{
  "n_head": 4,
  "d_mlp": 1024,
  "vocab_size": 8192,
  "rope_base": 2470.0,
  "init": "uniform",
  "init_std_qkv": 0.0258,
  "beta1": 0.9,
  "weight_decay": 0.072,
  "final_lr_fraction": 0.03,
  "dataset": "wikipedia_en"
}
Each number is 128 + 32 x the weight over its row's rms, rounded and kept within 0 to 255. Layers, rows and columns count from 0. The size above them is the row's rms in percent of the matrix's.

# layer 11 MLP up, 1024x128, rms 0.0703, rows 59-64, columns 0-127
size [  6   5 208  10   4 143]
[[110  84 150 172 138 114 164 120 142  93 123 109 123 112 150  69 139 116 180 121 145 131 110 150 119  96 149 100 127 163  91  73 115 137 126 152  83 156 135 127 149 145 120 201 107 146  86 102 104 126 201 128 145  97 110 100 136  98  96 127 135  76  96  72  54 109 122  91 170 139 117 181 106 109 134  62  63 212 142 175 123 187 103 131 118 214 113 122 126 114  95 134  91  96 103 127  66 108  73  84  97  81 116 136 115  86  79 130 135 139 131 146 155  77 126 126 121 111 113 127 142 121  87 143  81 139 168  87]
 [132  97 127 108 102  82 153 170 128 175  73 169  78 114 142  75 126 147 108  97  94 132  94  90 166  99  76  88 165  93 131 109 139 121 131 128 153 172 162 154 117 141 115 170 128 123 159 108 144 119 217 161 116  99 129 100 120 108 176 110 123 166 139  90 142 104 162 115 174 179 119 132 161 142 156 130  59 141  98 118 135 152 103 146 156 178 118 171 140 102  56 164 105 167 146 137 136 116 189  83 182 148 144 144 128  87 158  99 205  59 110 137 164 139  80 142 134 130 193 114 142  82 168 148 118  82 140 104]
 [165 115 128 152 136 124 101 100 138 198 137 124 111  85 144 148 157 172 164 177 126  94 145 138 139 151 195 144 151  98 130 117 139 179 130 172 136 105  58 166 132 157  87  75 125  99 135 119 137 119 142 113 105 124 127  65 116 111 109 161 141 154  57 131 148 114  81 125  89 123  78 172 133  95  79 164 115 113 144 137  92 143  82  96 146 109 153 119 124 102 147 120  92 139 199  61 163 123 148 160 118 114 138 186 105 154 165  98 113 120  70 101 112 141 148 149  89 162  93  33  89 212  94 149 117  97 111  97]
 [100 102  99 134 152 116 105 101 141  88 141  99  87 105 116 114  94 114 143  90 112  93 112 136 143  88 146  95  63 109  97 107 113  65  87 112  53  87 108 107  86  96 113 124  90 141 119  79  79 125  78  93 118 103 112 118 108 112  88 128  60 100 104 106 110  98 114  91  81 122  91  97  91  93 108  95 123 100  99 138 149  94  94 120 128 108  87  94 122 102 125 124  80  59  95 128  74  82  60  77  70  87 110  91 105  78  95 121 110 148  61 124  75 114 127 107  74 112 110 109 105 108 134  86  83 129 102 100]
 [120 111 152 192 190 127 168 142 173 124 135 123 127 156 167  41 153 113 166 160 186 174 107 154  83 117 166 116 178 170 128 110 116 176 122 114 117 118 140 111 143 120 131 177 134 143 152  97 116 139 113 175 131  89 155 139 157 117 113 145 132 135 141 122 101 136  78  63 164 104 148 186 105 115 149  99 136 138 126 205 167 164  90 204  71 169  80 149 153 107 132 187 100 108 125  93  77 193 112  96 105 108 162 159 110 104 152 188 118 119 136 133 104  89 144 140 125  91 118 100  95 159  60 125 159 121 108 106]
 [ 90 159 115 133  98 163  83  80 121 142 162 153 170 184  91 104 107 148 190 135  72 118  86 117 141 136 114 130 104 159 141  87 143 118  78 109 122 129 102 137 151 125 141 109  98 135 140  86 196 146 109 103 169 129 103 111 122  85 124 138 106 103  76 112 154 165  78 126 155 140 133 155 113 160 152 155 186 115 145 150 141 111 190 126 135 124 169 113  58 126 125  45 165  82 120 111 163 206 153 136  76 110 126  85 173 181 108 175 182 130 151 142 112 166 198 134  83 163 136 112 104 175 110 149 116  74 109 104]]
# layer 11 MLP down (transposed), 1024x128, rms 0.0621, rows 59-63, columns 0-127
size [  4   3 207   4   3]
[[168 125  91  85  99 152 127 137 109 194 120 149 121 184  85 144 104  89  52 128  74 140 116 109 156 160 103 130 122 129 142 128 115 118  77 102 179 130 161 125 102 103  98  96  81 118 151 152 139 146  66 152 119 125 130 120 136 108 149 114  85 164 201 100 141 110 121  93 109  99 165 109 169 163  95 149 171  97  81  76 125  99 141  99 164  42 135 157 145 141 149 125 121 140 120  95 145 155 148 153 164 154 153  99 222 144 161  70 150  70 145 159 103 114  51 133 154 102 141 162 127 117 134 119 193  77 116 139]
 [ 96 111 112 100 159 153 115  95 105  98 120  85 120 129  88  89 100  87 123 134 133 101 120 144 110 106  99 121 128 138 110 150  68 114 131 101 106 153 107  72 179 165 103  80 108 109  82 113  28 116  65 128  99  92  89 158 136 102 157 113 117 143  97 116  95 112 159 102  43 105 125  87  74 115 126 105 137 178 114 151 124 137 119  91  84  94  88 102  80 138 157  84 108  83  56 132 120 142  90 168  62 128 121 144 139 194 102  76  99 187 147  94  89 134 136 144 129  79  90 178 117 119 143 104 148 160 145 155]
 [ 96 132 154  89 145 164 134 160  80 161 129 150 148 163 114 131 151 143 156 161 147 115 131 154  95 136 149 135 159  88 152 158 153 126 126 103 126 133 141 112 105 183 124  96 142 168 129 154 131 153 255 108  80  95 122 144 113 117 154 149 119  92 165  99 143  90 153 109 127 144 158 156 103 108 123 121 118  83 131  86 115 142  78  96 104 128 125 141  87  66 127 105  86  94 118 121 142 139 148 109 143 110 131 141 135 116 136 156 117 127  59 124 116 137 183  95 125 131 117  86  91 170 125 154 119 120 141 100]
 [126 123 120  74  85 159 127 121  75 162 100 158  78 173 139 118 128  75  83 226 122  99 120 160 114 175 128 153 105 145 113 144 126 151 154 139 202 136 149 143 108 142  98 126 179  59 153  99 144 111 154 165 100 166 127  95 130 144 183 162 138 142 110  79 118 145 111 111 144  80 160 125 150 153 107 112 114 154 118 111 120  92 182 116 107 116 125 137  81 134 111 104 126 185 114 106 170 130 144 227 157 192 174 140 121  94 114 119 115  69 192 168 129 100 118 104 192 110 141 168 102 133  86 124 168 121 126  91]
 [164 140  95 172 122 183 147 125 155 158 150 161 156 149  67 168 130 104 119  93 120 116 119  95 161  98  64 155  96 134 117 105  74 158 121 105 181 141 111 144 105 138 152 117 112 150 147 137 150 158 104 136 140 168 153  71 155  99 166 124  96 152 149 119 131 132 115 126 126  84 150  85 185 119 101 189 154 126 124  89 109 100 155 102 180 103 149 124 149 184 165 100 113  85 163  42 192 103 143 129 159 138 166 148 182 165 167 104 184 100  98 154 115 170  77 116 138 128 158 195 161 169 176 156 157 132 164 183]]